From a checkpoint of a small transformer trained on Wikipedia.
Architecture: rotary positions, biases, tied embeddings, attention and MLP in parallel, capped logits.
Training: a variant of SOAP for these matrices, 225M tokens, 6870 steps.
Each number is 128 + 24 x the weight over its row's rms, rounded and kept within 0 to 255. Layers, rows and columns count from 0. Numbers have three digits each. The size before them is the row's rms in percent of the matrix's.

# layer 2 MLP down (transposed), 1024x256, rms 0.148, rows 611-717, columns 128-191
103:149160160125117118120128158158117159153119159139100153121117084176111144160127129154143108096134119128123077114121187125133147132139156120109129122122152128120102127135126133120123130108135094
112:126149101109126150127122126129118126130100173128116130105135088129133127120135135127096097091123180143122134117115118129152099120092126139156156111136101125108149121131160110123098127156142148
120:140098074162178113112138105105123139111112088161105123147159126142129111131134138127118143086154140100164156097094114117159112110134154150128152112123124113107154117132138142147088112144116139
100:124120100110132102154114110151135104114123145105110133134142139108145133153149152118149129122133155153118139094110165124138157130111154144142128124130110102118119103098139106116190131131123127
101:123146068177138127133104111131162138130125106085164143072111113064131160159179175131112127110098129112136129140169115152129131156100150167128148137105168151103109130157115109135148099097217156
111:157138122138115121128111158117100145144198129133110184114155114122111109133119141108118132145125104108106115129105176147153128146130095140132127103108129133135121135149134130110107146143103113
118:134141125119147159189123121106148128157129121142139126108095113108145143136130163185087134134158129157155103146142117125094107115128084143106120124087113117097135116113168107116145159109140073
108:164153118126140134126117108099096171097138112167136093081155132159112139124211144107096132115153132071120125106145131109138130130106134128128164109171132105154098092103102113149129121156124090
004:137153113088119157130102099153112123140118128101175165114096129139155160125154092095132021099105108135108143117063180138122115164132102122108081138057094117141104133122120124153159133147107123
105:127169122129135102144127120107095147120115142130133145155142138145133141158118119121173182174127130157105135141139172098125107121153093120104132143112066087174125138152124129113141118165092106
118:127143156125151138147137124149107114090113123140147166112158165076116108138117142147146150098141131132130122123130108073176147140104133143108146130138136158134161119141161094163090140134076122
098:149122111118153127162144125144143165148137110147142087175089115094129096114146135110187147128136114117112113109101101151105069103132126151105141104135104100108100120141109153072140129090097147
113:104134125114132141139095133119146136071115135146136124140169138099095150112166122149126115173090129129112157139120146146137136131107142123109100092096129070119117129102151116161122142139139136
110:146119114081169124147173085108096135142111080133141112122133122124127119110167135141164133122126120164128082103148107086125128082128134121143181124162107076128143115140130109138121149149151072
041:098117106104136104128150112121123179113122113123105127103128135140065182116172125141103132108169137140152131140101135130122150151144136122108128067118148158167115144140119135131150145174144150
112:172154113168112108128134116154097156130060125143118129113127166143150105113173071132152155120162130125133148158112164128158154145148118107095115135120089120121135160137122117120128149168112089
061:108121091050118149097111125101120108166132193134097121123115097122112097156135170097098142087156097143137111142167113190106098113152161134136109176082150126125128130195124106116104126132164147
099:165119082150120074170130114121158135096122159102126140129124121139091138133120114133099133068114113138143151151146095107098135133147131171096112152083153127153162074141108125169116116120136118
115:120116169140136130112126101141129168095119139110175123147132110134120124114147135104100148123109120149101181095134132161178167088091132121127109119139124103079123147147140149098141167129114121
054:142162120148137140123116108125143070105136075118148110145104192126156153095191156157172159147142078110118157129106104155158126196128103137089118126120110143192134138132129149142120141130167117
114:135070125136142129119159080184123141119157158138126142148140132113128110131121124124115110120120111152127129112133138095113143152126145157161149191114123108106121113132136093119156085121130071
103:115156132132140098186134127122138105119173141165084109134174176114093151150118139158135102140123113131152096105105109142147123140138096099099129135097130132160133135151104127124156160136061125
101:124061149073151146135161142126100113142128082141141133125147142190157138159096167140151125120117131124107141111143114128120134140094133165096155151140087121161142119109117164113148125093104137
048:127149131104179131194194109089131184100124116138155146137091150086145177145101140126162183195187085127110129098084147130072133108120143151115145108167115117111101133149129134082140151108129133
107:128157098123052114138122100117141158131162116118156136128151130169106104140129157144092123161122170138136170135097127124156159071146097100138117143110094103124112132101086071110186202130136148
111:118136125141105095120116126142085087153127172151147117136113131141108148096104155158116144146133083118090148135103133096128162127165130149112084131173151124143099101108083093155169124114158126
101:106182122121144094130163127120149134111175115127066122144138138157091135109164127171113136112142125103136125108109126140144150105130138119111129091169118141120136126086096109148118131120125124
115:160143093053146116112109075100138122092154086123146135132162110128099137083141150139119141130109097126154115152098158127098132105164127143131159109105142142109130145139137123117130104140130173
043:120112131147131142109124175124135136100136119135163139146083135151093146108138119150103082159133124143104173119085100115155117091142124062123109095115117128140164119193146080085105124114153130
109:126128114112106116116122122120139139149166135098151131124150135176114092175140096123132085097137130123141134151160125175096127096122165127108128119110159117114109123180120124127090123098099138
102:113132062144106150155196115142150090129119159119111106121126156160136105124111143128143125137110108164113159083100136143116155159149115151133135139114122087100120127130135174139126177121141137
110:167097150124117072154110158161113125140162155151162156132150169125161120095129116118127082108139118115093159102090147119123129137163147160190098160124121131113144125108125116124124112145140086
095:125083149141141139155146103131101096131188122179089126138164146117131108085134129142125165135093155065120127171112137143143081155129105154143130133121130126140108103141137175117123129116050162
108:164159103107103100092111150144112111165139147119093083141107134122110123139165153115090178130117106105134095119132122107131132131098113119144135127128144116126102154159109131120083151143141120
032:110115115154107131127110107137117152118083088117121143069089117169114107131085155130148174117126163134118136138128152100115122147111129112081160107089135096126133129112115109113175135120148132
063:122148176112121133129146118126127140143134167116121132127175106111094120136126131106173120137111115140122163138097141179099132141063129109123117124145144116154098149131100097137138147137177169
111:138160078161097162173091132109113103129106129150114125118158146092098116094082133134164108172137168101102150153074154157151148133116156140141118121112145142071106134064115123147140098116105112
104:093132104118107165122118121138127140104063117133165107171130101156131135167102154129162152142113146140151130102137104108127113112135077148149155111097183107094110063151111115122147108129131129
099:147153097157113143114123128128103110131069105107144114117108124103083145110126138134135125103137132143135110110130144148182123151148131077121155078091163116102096135158124149124110131171101109
030:139109126107079140144111175084167124117120108131109112130119160141099146145164151150098119082095145133127139096110131138102121146126099153081126127113168130121122101110081153167170131135127140
108:143099071171132123118112121106130114154145144177153106147094120099118152148152139169147135151148155127123103117136128148130126129100133127154090148114148130082146099156131085147100159110108197
112:166124160140120121126091073105153125131159140134100111153162138150088171116118154142161168138144162116108129149098142109097170128120098148114129148112153158142144098103083139161116164156109156
109:146129139142148133156161139137159144142145134148135107103133095131132159093183122100159134071104103091161150101107106101140130118111117158123124159127167106125149113098126176099139131119098101
109:156083117141128135091153156139152132150124144126126144146107144148114133094110129111165119058145159130151126151170122124131093116116107151137115150120149138162162129132084150142134171142113156
107:158143147134111110115055132158118141115152130150144141124085110168129110092144123112126162154116154107158132150089099165156075089125130128117140122131152105083140122131173123138139118165147119
103:175118105130105087136158091131110135162139158123139122145120139088184097125153130121135082138140112156092140105139169117107143124120106199112127140157158129140159118143125119093109117169126121
101:126141112153125120146139107105110147124121117120093132116141122160116142144090163137107099138121113132122104163126147094112132155136168163135152130107117178142091167117140104146148144134128101
102:075112108114130135133118133158089126126129111123120120160090122133146090152138129115143111130127120135089085126074140161171141127093172126114146111113105128107099129161135130136124136125105157
104:128179113152099131128107124086124099119141128119126097157137107161104131148108123133128097079106144147095117132144139124143140145151073111119112139130091114142127161133097138132146106148150124
020:073132134144150165134110121135123150110144120134117120141138093120133127170128086105146094145126151151128094131127177108114121090114162149144143157132167060155105108168132079155118095089101127
236:138123099167125143113105118208126127097151148134141146116096110131180116125126108103137123142092139124104106097114109132126081131132154128124138175121145081121123084141129149150166114132142157
110:155135158154092112099174140120144124110110132131112124127128081171100145128084126118108127127103159114178110127068158135151154127141133103125145090130145120167154125115121129133075116135092094
115:174131146092143116128142172140123128115079132132136115143112116136099136123156176141103099131115106117103133121119120108109122119184119161174092111090129144139118125124125120094130149137156136
102:073109126093160119114169134082095137108127134138147107124174121128096149113133124129116163108089122089120162124119092142137107145151143107054151120147136106149150139132102141129158087144106127
111:141145121136157177133139169146111104122169136131114131143141088123074128108129135133152147136108108165133129143104113122137123085144118106107103133130096140139087124069146148156148138130068141
050:116131120119115089114100129120117127133117155100093159150128131094133169146117148136146160072138148139121169116155103137112119095192134127141143178129148141119136139144149130144134064133151115
108:145113117192129146073147090145132115091133133133127124147147118148137112112129103127143143137139107110153108065128099187090146118119122113134117117113149109166171117101129157079118126114146128
115:107144131119157134119127140147111127102138156113151127091125138090089126125136129125124144158127155117161112098165092119138179127134099115093103117107093124099150185154133105117107140130101105
103:157090100137126134115123108159124122122142160095159165143148134108112116121163127141170137093091143142121136125129151161099121074118113152148134148124133111110091151101192106152111131112095085
106:121152116159103139097134144150142116118142127158146159135144132089067170101129152117158129085115113084123130131110131110138102128137125142166140115159128164096149138156134119115118164093175086
120:144142156132157115147190117090116104146142052145142125109121108134112134139122124146133137138109118161095165171107114157120114095057124120114128150160129137101135155170127121123103134126102135
028:113121067079130122139132109084079138133130114106115147068116159122130162128081117122112139149153133103138120136131134142120128136136120123103097124181140125095087115123125122114119127124092127
118:111111158097091154183131118106108068154095113070173120122103098105127146103133129078117111051131091175103111172129096144114109109133155119102123105109165107078143142145117121128112096188123116
117:117137107105160126133131139105094152121118170161150144119166103132163142055162137166144136125164160158130111102113173119172138139123131152140141139142153108150166094084110108138110141110098114
109:105135127165130107132147134096112116133094117096146086123120109130084133107125115171121109115164106133141142092136143124160120101097127154114139081097137150148082112125152136111135092115151117
121:134159101138094117143087126159095120118154130146126105169167110158102096135151172148134105094134140134115136167133132140106147133147095140148133159142185111124094146120131145139156114159127108
040:124124129122133139131128124083147132117160154147066114155103135195128115158129138135153101134112112116135119099130092134184147136147152149146134134105095109119123095143094117159140117117145138
109:139085144156161097117138142096104098075081141113139117117157110124119125122187126125111118107140141113118124131162167170172147121100103112148125139115090153115128134120126119190122100136131132
095:118096175153171118116134110155122191135131144164114167099118176161143136126095148130156130110109091117123123108121163125151140130156080150136157104099107140154178114087129065140143082141139113
105:119120119121122153152147113143104116147077153149105067133172135128133118118170120103134108121178106146123162141073100115151142117117153158170155154128107105125101138109170165103120107119122143
086:125113152113168116129115159103173089136091126131142117102176163119127107124161119155124138174089098158157093109116145134112119110099094163103140104092134102151167134119138145166135132166119136
104:111106129149166112113121113108172128097132092106141118142153127088152149098118099158160099095119132092133167126126119129116091186121089164104099140180136094173135163119102140134113099094128147
100:107139156137126119143106124154127121153120150120157124129115159134159144119109098101128127145144152084152143112179170160148082098145105139115133126125120147117134123118130180124133166147098090
104:123120134145129146141145192170123141081136066101176106163107107138103130144138118105155110076107134152118181106144154124099123141109126113073122173119135126139139121113094126134129128153139138
105:098108103175137152157114101108148091065146166140092156096155126156135112145101085133147077132124120119130101120140131119176122117101119133099115125122089131113142109090122127112150130151135141
110:160160147136111107146134168116156170143135174164082120114131172166116098126136118090180121150119111117137129113082158126132129124139102135139114150127115117072113115124145127162107117141176139
036:127151142120125141106122129139119133138138157135124120143129170111124110146153135123116126097143087142094146171139136131113112101131138114098163167087112149156148107126124135127136136109130143
112:094165124118154190144115132126139152142153151140134150094163101154118149137113135137133166115094147113135154103074107111137140108117129119098130143111118144139143113122133094142091119109110123
104:108139104114121139142093113169147083095145126121144108119119139119114093136146103127151166109117105108102112108088075106125129096155094144111133176154096131129151152132117154115127162107060145
104:130114098126134128166145108161128077158128127137130131126148138107142132135129103141162117143126110107084117144145128143191137110128136108101138177122117111084148149096107154135131148169129125
051:092124136119085122114108151143165151127135124169115125116111123135104100131175143143133138133133083131129098131120106128151092153109114114076176172091144092119093132126119135108154105104112146
016:159155100126122171142142124118142119094137119167125114153105150124178078122157144150153128128121115161106131183117122131139146121098139108155139112106133153120115119155084131144140181122152128
106:106084146125137151130143142111122135118119118071160137125110149125146107104117171108146136143107153169144147083146141135086105139122109131157159121137150175149130114110103143181130143146104149
102:110136128118161135132090130105182116101100147115119139092111103155126115140137142140114134094112133164138123123104116149132160175106101137105131115118168074158157157114091103128167113129110131
112:132163144123132124115100086117117108155113173130082111122167131159110154105106122142131138094134132132094109144109114107135118109052170161111131143112140122147146116150126146092134103147146110
102:150176132148136155158121113086142091084145114103140103155176146138118158176128136096091109085105086148115133116142116121172108122148126142069148093105105079136118110103141158142134129097115136
114:172098072113123127116100131128151096103117124123175129152081108117147158084103089077116138134134189140117141089108156130173113115153131181088155132130115164124096137121152102127120106120135104
030:139140118111126110126171128150156122154145124121108088130141134113114074133175128131171152112107144126110119147138139109134136091109140105087138091109137124118159153178089152125154181110110143
062:132136105122079075145117130163073115164119128097149133103138146142135115134130144123152130123120106089172134117172148117120125105178118121077158138127114114138117150161164131091091114129119121
034:138140119158125086122083134145114119136154111130141104124118126139119126116124136076132120117141058156139109108110136126117129132163134132153106136116113123103083092124164165131141131088135102
106:143148119118169152152111094107141113135114108113136130107141130102082107096175122127110095130066145142135142110103095146166128102078096130121101109137100131121076163134122121127103112139135140
054:091176110083153132137116149128119165146135136141139142131139123109119141133088161136152130169124127128086120174182134159054135126126117127160095090135083134157094128127104115139091144129121094
106:111084092190120150145123128127099108142136078110138156157143115118113116119106145130120060086133117123100151097101086137143116120127151126084168124125122119119061146125150122114125112151133105
103:105116158114158149129123142113147105117163152122136094109161116158114079138129120127164105146123157124148120159161198130190130135147145124138175106114124102086129105119135126124131153125139153
104:122097179164156129130168086083108177128121108150138153129113148127062142149160179138182137137110155145124144128118092117129115105128064114101161119129108127132085112152127128097103092130102126
112:145127146173117151162120151144139180119118140152130127183130130106102122104132134154100111113120136152101141102105081167123124118149101154122122106119151153115139119162137112122118134141130116
347:112152129131100116139124157127178143126138149140120101156090136123116135115192110103122110149125164136167097149140106133171123114159182098136163151127166125162126170123119121138107115139152111
115:133127126114148146121137124139141119144133114135149140167158113061065098097137108158124160143123107134108150119124123096109101129116114092149111136134152124087095119152110096127134134075100103
099:146167129154164083150093093124156126160128134122120118152144150167127096122150111178152150104122167104135145146155158094135118174143143161147128123110127089158115154162119132140116167113109110
105:119155099150124121118143132098098146144138140122123106124087133140117125148157125085138105141103133099143155126135131185133174139161128117089126122107130165160130143133143129137120110079091118
110:149142100177171109099118142112132169109145115131132188137117122087114146161112138132190123116158134119125126142092076150087157110109131139107099111135107119122126090086125137158127139075111129
104:104133061141099158141116138143144091119102158090088160110103158140135145132126125150073103116087124077126046105134157134140142142161148141153102098103163142132126115123132168128106120100131108
105:090109109145135147159144131123104129146129152121113182129147089079070141153174145118101131136131127115143135106166166166103118116114115109128164104145147113172129133107108139178124133146118139
112:105076084119167125105110135109102141104142129161124101138075176133087114115126191116138134092135101131108137174127150089152125072107155067127138119197105121123143121121131119128137170153140120
107:158125164137127187146126136105116096115142141145103143132145107100205132104135167105092114137132147153123104128103136142165126131116125121098143183174121127137159153129117136125119157106097186
107:098143093119145093089144084124134109151071126107143117132118139089120098180128127103092150129161127127106100121106116144121127150102149126099139126120113118116074127088172121132155115130157090
060:148133126153134173119143113150103111102155083177126154149142128102114167072135095094109116149130113089089152108149137096173150124116136110096128123124141135113081121141141155113135141147118132
# layer 2 MLP up, 1024x256, rms 0.151, rows 612-718, columns 128-191
114:190141106108152163102112194129163122113139143104102101062079166116108139154132124130123103093149115116095120150157140088083113130128136127120114125160128150128142142143164107135101123140124091
105:143113124127131128120171127140101123110082110119142131125154106126148127161150094142146096103099143108112115103131127143163134115127110127153101135168110164149145123126159117128127174158149121
106:143131173099155140127097101128123133152133132108142130094143110121133118118134138112124083133165120103101144164126128091138150158101159171112116141089160117132077167108149149098106155114131105
112:154062124106121111121110123172079089130142129113160096118117140152104154115150158073118138097096109132162149169125124126107146086124191113149144143144153169136156093136140143178125138117121114
115:117126089159155135140178147121152133121098140116152158129135120117143126146126119157110164134107160082141128107134166109106121119111148151138150135137112149127128132107151150111116126099097159
123:142143141122133152135151148123089167115146110118083115161134073128155086150078139153115152139142133173161109136157107124124121116132069149140146117109163135137145158133137168143122103151122137
111:169083123112097084157110177154108161134140152121122126134116145098158159135133143157141150171114187184106092138175117114120124117182065139113167114124116135167145133144130143149160099130116129
024:147112102139145122136128116130119116116096118107130124063138091135143123132105154150086148117140147112119171118126080110112097131149139087175148157155097159107138154114115126120091138129125142
107:162083143148114149115158135123107136145127092079130147135098115104118092111129109119078133170165124167135130078147107150125087174124180133150100134115102121176144066126124111124115128155133107
125:092155116125096150118124132122150113127119150125109097166138120168103099140099118131122116147147108116121140122124110120124122144169152108163144116168119104145156113144110098098100157164100105
108:100122122137110132126151143139152150125157107127141127132092169141135138074092143103126133104125098160120053132097153083133141152161156104145101142194136109113126125132122122096140150161122118
114:147132140088098128131200121141127163138091108097133151125158125131141150109089094111129121108130091121154101121114091166114136104079122128123115087133097108131148125109134092110103127129147116
114:140141151122147111131123125135124149107108131135132111145118130125117127092078171105051119125131129150107096085082117082121133128154146166157111146163108117146159130147085157103120145157117155
039:121130128156149181154145178125120144136135113130162092111115136147150115150056128130122102149157161144090138106157102145061161152139141156155129116156120114124122087145136094170097115131128106
118:134149123124152124145148151135140134098146085124090084127121112137150079099099127053118132136134082145135179116143153137124149158130124141142138135166122141100109184144136131145109117110118108
049:123108123123136160115127119124106146135174112133117154109135099112138140133123142151148139098162157125109129142154086111160094178144116142145109132149134180129180108083138149119180142110160135
100:142088123090126111166158159174131120117117152128135106113162139104120163147138117156151159128152124160144130103152136162154098153105137133159158094160149100125109155135124125112155165141147115
120:152153151121150121136145169110129140188126092147150090156147157145142087116093097111145146123129120138140204112092085129145155135125117122097128137137094116111120119143120154150093139151109118
040:141135150108132132130138204155095128160151088143147136145117127140139128102096115097101110157157097077131082143175113142101156098168101169113122104174113149126093126111120133118116109121148129
121:109133167113113114127130118132136117136124143050125107124155138142115115164100091118092137166138087106151114133142123109131119125113147136113087122111159136109114136127144138118111100118073081
115:091138129145096118112114111173147118160101131150113159148142120102128098162176162134142128111128082155126139092144079139136154113143167113105153126191124112135133146128191149134137109123140161
108:111151129146108116127149104150126168138090073128090139119180077114100110123103129117126168133158144122125081102124084096080136091141128169122143124113127129159102145154136081122131115140147172
041:119117159125132114082119164122129100073133101156135121123145069141155126123119132152144118117147150115138149092121133111099140105108127109108119182181124147116144120131086103102105098152127122
114:161114113119151136095178087115091136130140105167140141134137172139124135127104135107087125145127173135162165108111128142156156164140099140180099113161111152123099095103116127103089126114120122
119:112173121109115127144138095146129138131133142083146117168095097171160110112112129147078138126129196135115110161120099098150128138161149123141100130143156127122119103130115127122114151113139160
115:100137110126126165153109126147130097117081157106159159138143082089141082138115099097151133103147130150154133176125144134085159136135086133158128122173174106163102092133147146153100078085137126
106:142094177128174109128165200158132143140124113179132137100149148161200107126150113120094113103133148133142099126148130185147154184112141130148125135111147127125159159125134090180102136132162127
060:145083140125122151111171158154158101137140091143138103118112126097131130114123146136109116163145123177129087121119141117133144125147139157118152130177124162137127146134118151108079089141142090
117:117060162134107148121179159106110120133126110104108112140162142156135160147130142123171152071116133157109147111106117113130124142101108130148136159146109122134153123123093127140142091091137140
090:088131115115139179110150157102147127131143122119162088126138141119102132117127162113142093146110098125146140132182127116101163128132112124154083159168108121137132150134129143125091131125134167
114:137117104136131153148127125162156104107168123121152146045135110138137106121129106143128112162129126141106141093127087084132109139112116113125114099130117185134117100117153168138128126133129107
102:096136145128098122118126130116152116103176110081141102173142125124131173141100122067113139133151127121139114082115091130150134118127132091164145152146160196108142126169156129102177140146137142
106:135110142130144141110131171135127090159119154169086131161127108136163122131131150095102147118163103123117146175168119101108148130137123109125108094165147137150094087149087110134146106109125133
046:151133200084058130127120152096154115119120176165154122087139096123146095094085158074117134134173105127113091133158115110112161112159148153147118141132125172125165103164187125135098130141146102
060:146142104178121134156123102136112127136127142140091081119132135152121150099099144134094126163155172113156166175121113106095129133138124156141171116150126171091161128119085083135085116118133153
113:160146141110130094091125106134171154066155103155078126131116183129125151083093122159124116142110095119136142169110106126157126149189114151186103128140100138112168122116138129189118134119110147
104:159092084144092138132122143116133130178113111106143078098110105143160096133163139127176108153104094110109136140124167126177103139114121115140150127170144168119102148114090117170116123104120122
103:085117139154155141103174119128129122135109132158124081144119117162171146152077170102115091107091106115085120160148145090121162146121152115149100137148136150115106133109124071171119111109150174
037:140125137146118145119141178156095101111126122111137134085132107104127119187083123091113109176199119172089124087127108063150104169145104138110119114178106142131133143148124148124122131072167115
104:173144108108144090150127150130146123156125127086094134116075120080122115133104098120140123126154081124137128139123094142140150112178133115131158116123131100138154141154138115160108102133180109
111:156126136126093144089158129130125150140140138109157090141118136135115105155157096128099079139132126125121129100130155136099178100121124166153088133167089136190132125147108078139109145151148114
116:096116137111112118086102160159144100099105135111131121092151124129091135124119145164129096140122115114121173101083151127130119128137159116105174129138120148116151146103162102094125140129125104
103:155148129136143133109083138182106127135138151114127137130135118144141105137115116097156141073151111139165089119130085134130111120126114097150112126145137122128105182113141090154078109124131170
105:091165115075114156137100144133098159115113143135117100128215107110127116136151114105102138140147132109122178151133105106126179129127107113096102104084152113135120136158167127135112075108127161
103:100120136126140129107113150117132098123124095159149127123158160079150134101095092156192166125149135142126146135158105091110098141101114098124116116142137143150098152137117110151139106116143140
106:133129157139123133156123184116133161129113135134143120139126121112140153113112120183142103071092158106109160129143140113120123093142101145189127132100117138120131160135148123116173134111136120
103:117113093136188123141138141138101121147161113096143137116116150115127154138088082105138120118079147201125095093118133097145101124122132121136102132154132126129147112137165140163121151154162144
109:124088140123104127086081165130175097143150132115126102166136109142154110102117149101167123105173080121134150134113142159147110156161119081150140170136110107130111160129092115166124087116169117
024:141105107133121152114143129111145138158118085153123129110152093100107129145105124136095059129165117115121107106153144095101161159198097116157121138112125144096143105132168136118129102121141146
080:144122128113117105095130149145125142160140170128108125121136122152086110114105114113158140147134119135132136121148089116142162145122149144215174138115099139134163173144179112117128134079153132
126:124130128066160127171091188100155161073105105127145153173149128107131123111129155066135137088125114138137095131112109119080150107150112162142133113126168142112188170128127112156114133124123132
112:105130152131102130140184169123118095142111155143120104083129137135171133142100135167099137106130183105149109132134095122125106153135106148124098130126155115134113132137143118110149172128138148
096:131114115139144116126122162110126106147138141160163135151108085107126132134092131177099127132082129134124115141142160126141111136178099136113101077186135147135127115075141108130130175143126097
114:102119154145127156090105167136105116152172122158130160149148124139125104086125137132123138121155101138134184157124104108145120147112146162148118145159094123136109112106105163110162129113120120
047:150132153139156162151157157130079156124132063140110147137191107119139119147117095122097149150156182113132121136179084100094150134152139138146098123160126152154121073122138155108086154129143138
112:126136168141130155162130157145106115121153129104093131083108109122131116102132123099171107126138114157126157148106117125099127161159111098180124138103146142090110097118099117091132130079152092
119:080125128096123132179128137143121133163179184119133108122087164150162094122146160139115082143172133114140164106105084143148137104149120152153138159153120116140139131135112100108127151129124074
104:154127146138133126150099118146153107140116137180138164160119102157158135151118167169137100112152138101136112157143114114112099093137115121145101158114109139146134125155138158171091133118131138
104:122174157136086141143129097112145109081118149120102141129090143082134104151097111064124135153106148117148135104127162125137125197150123084138129157105136141132118152148143129128102132105156098
115:115148143158168118155191161093133177134120127117122117133159147090110124096154164130105121110091100143137133145132121160140155086167128135202073121134148141126131117147158096130142117086154144
032:107126183143102155096142131099126109160143131195114116139145100155125146129118141139131098167123148118117112130145093117086173095145163110141137110143114138103123128102129123107158119109158141
073:119123090140150121141120136168165131091126102118109149125123044140096127127075138151131137111117132159109081092150136106112150164179107140118127151128121168152149084140129098125139100129186112
107:168130168103125151161101118096138097180118137121138081111165111122143129152156143179138150163178152141134109135134161145131100150128140117086151122130116115112150152112116148147132125157095159
108:159140141156107122132175175139128129156120188129076128156131160096083084134111108155109161121167101111114127157085113117130137114155159130107163146143155103127085108115139092130129120172130130
119:171126067123098149106107116106158138108140127136125127153060170111152092084095107169148110078176149105127127140089152116115162117139089086172065158189150115101156120129088198098110077123104125
034:108106131161079114096119145153124140131161129098154130107121119140118174153157136141146112129152127149114133129153109110143141161143141143152144120120127115126132150122124129148129092106169126
116:138097147121112114125155107113103119135128103121178096124095149165108128129117118105140110136138110115130119163116120131157127151102145140089139161108158149145100167152096112134099091124146133
114:125174129140139127099124147123091106139122069097110161161131127105114110114132156126148100114133093143101137134098105097115115120112120107151120118173086170153143087131140105148135189111156142
091:134120103127155095107126149130181110161098120128108094135132096126125100123135135132140123160149124086079170134131125174114153101151079140146142139152113126129118182108144143107125081154148126
077:162135132127106131090134172162170140148110099137128134144119133086117104124137131117086146108164171157120098133143111095168115094160100127170081107164161192099133139139088088097158178127125123
108:109107168130114143142122105150178140077148127123118126161124134123118102127128146094142123131106156107161147130148099108166169149151175085144163131144121132098088141147127135101104171141134096
101:115142101132152147144141130140109135143155116131131133148121151120144146119168150126116118130142139100138135167050115125118097148176172120123137144080135121160152122143134133159124125102155156
109:109127114147121134143149146147150151128126130139097089142115152110142145127142135146116160135154136149098109091133140123142110150144121127134114124148089150159119166147140120074150108133122095
099:135088107081127133126139123113142108115155121109148092146162133122123079092098140063105097119201141143122127139129113108122167096159148134121169119099143138089113125111162105102127135110161162
118:125117154138088134162129136127100164151143113111097092155097125124135138096106105132150158128076151126143091133147135150110109142089131132167140146115118108167092114154123095157121163099162143
036:105108118190099159108132124166089116153105098120136081105155090133126170148078109135130145127114139120117058121134112119108161139165129138211111121120147127108146106117134122113113085113165105
116:117170150123082128149124145152170113111133113094143111115113154164144113142104117064120104169148148134119149103107143113136134101145114129121105131146122134118158149111119148111131077084141106
106:120140139128097110161134124133101090171117116098098121174094125148163158131135122175154110126151121140101211128152107127150113163131124167090106169150126145133107098112127103107094165154121163
103:110133142136135139121101116140106168149123116129140146089146122107112117119127120120132118113168150119136082144148094124127149156124081118111112204111153128148116167144133152106132134122140128
039:125075157106107139107149140125089148139148116144114127134119122156152106139133176152107114163140124100151141146144149117090126134139128081193180103156096184104125134160122124156121107120160137
029:156096118138111145105144158152117128182144135121125152089138119136125096145128159120155135114157140116120123085129104103087143093129114119104150161180130116115147152111125127132090138145122127
105:106099125126110136105138209145122130119119124104118138114143142092137114093093115112160144096127094173126118065143083122122108167166117122156121154173074152171120130120110121124150141122102089
101:057100151116120126175123133121154085113133109111125129143095129182136170148127128100107126143142130144139145126122115076141151176124129126125122116152111122098155133129126140183121152142100107
114:163134144101137155128124114147133179131091150104109090120150101206101161160155119126102126161117130156102129118126095102136098105100150151145137145155149158105162154133163136142182106131166111
100:131170149179110145127086162118104126161128134102128108104113086136134133141111126149108145139132144120081166119096119085121117131125131148118115121133121114127148090115155144093096127120114134
116:110131164182126164140105171111170098164111125107103136113111106138190130154061115095086144155138114109105127118160118122120176144150156150126143099122063113139139137189135152099154110134146111
030:107137168121118115114111133149079167135115120143098118139162141130111131154073114123138135187187136125094142109151150081113144124168139106171090119175149115110150149157140065068114102073119130
077:141132178107133142096094151142125115134137144133169143122106147147167140142123132126139087119183117100133157107158125120136160131177132108108140094135129101128182101141139156149140120111135128
044:122122160129117128135173132165127152161155141114083130090125140165180157140107133124148111197141133174113126119181107158106126170137140129123117135147138143099145088115141142147148069112124104
109:121142172155128109132126140153118077152136138080100065105107157141136117141099103164103144138131126097138138132093127147143187115135133120126164149159108106095119115137099123101080112114114131
030:093135143141138185127127174116103124148098131152130128096154067162095157145098147107125168137145101132145121151100140113142161134181090117102099115150115150131196105126162076129135102096145145
107:077110148142160155142152141135133139117131089142145120137153155135122150152079136136095119094146097143138111121115124129077186112157129096140136161166124112124115161152128174094096106107104108
101:098104141105187126154114128138130146148107133149136123162104163132106150121148178110174136111119098119103109138130150120137154113108148174128131148139115105099130120146137118106106135112156144
116:180152200167149147130148148135170130104127090115122202147132129152150166122123156119116124087105156127145093115101127142101136122164131157166125142147151148132143096111143100077085129114113148
117:095155106103111136147148148164090175135079104122135110072122099132138118134155114093143132131163136141098123146133094162084084159105130143098143149103102133103151158129094123171076087069084129
057:133160118164145162149164137087101148109144104130127081091144141178133127147093092099131110141141109177150068125114086165126141159178137136187153161116099128143149095109111106157100094149147139
109:136107166115139128176105147137123131166083135098096147116135119118076124099165104138140156144145152123150111148127070145081137105140168172122170118158160167101100151123131098140113154168136159
103:101159145091127121148113175151107135096083092108148167142111133122131129123126103066094104120119156113142147103112114112143144097148139116168123146125158092123149134125119129105160118140123107
112:125092132108130124160096147152157097112135091062141118160111113123122141089137135127103097104164162111132111157106123166117149130118102123117145149110119120134165095135123109108174184136111160
116:157129122149143134120130163087105155111130135118156140102169164147148104158124103122155104150155129124126141113166108105118128135166157141128146126117138100114142149154165115116101090135157148
109:092126127129136136156169144143132149169109123133160152076133135173183102091182126154086100121112152106129120122132143130163102117124119126170153150120124173120152141153135156153056157143116089
098:164110140110137145118096138153153141127118159128090127142108108141110129130129117110106138106123109125128111136131142134146110157140155133128157120119099120141110125101166126110122134155127136
120:087129149108140106125121155128177150131099106152127108165066161145139155139105128119117104134156100144189095169139094130119146149129154124112108144138123122136121158156125089150157154113154117
112:128094162156142160135158126102104137165123155127096154130137119120137092154131130106133133104148116143113151130132138122097131121127154119091114120119090152147121165135180142133159142131120179
114:125137141144115087120151127143157108104129096149144123146116137126127126099096145142160100141204129076073077153113158140076092131158114119153133122101129145142154102109072139120072125108175102
072:119118137110125137092094148110118125128142110155094146151118078145165161104124132116128117146125173122101100142139129109140131124164105131121097124134134148090106115088155118104101073144189182
110:123107141094155132100136082140143133173139134101127122137162163146137127184130113142188112146138131141123119121104094131116128136136122065087119125130118151156168116142128114131142124146112127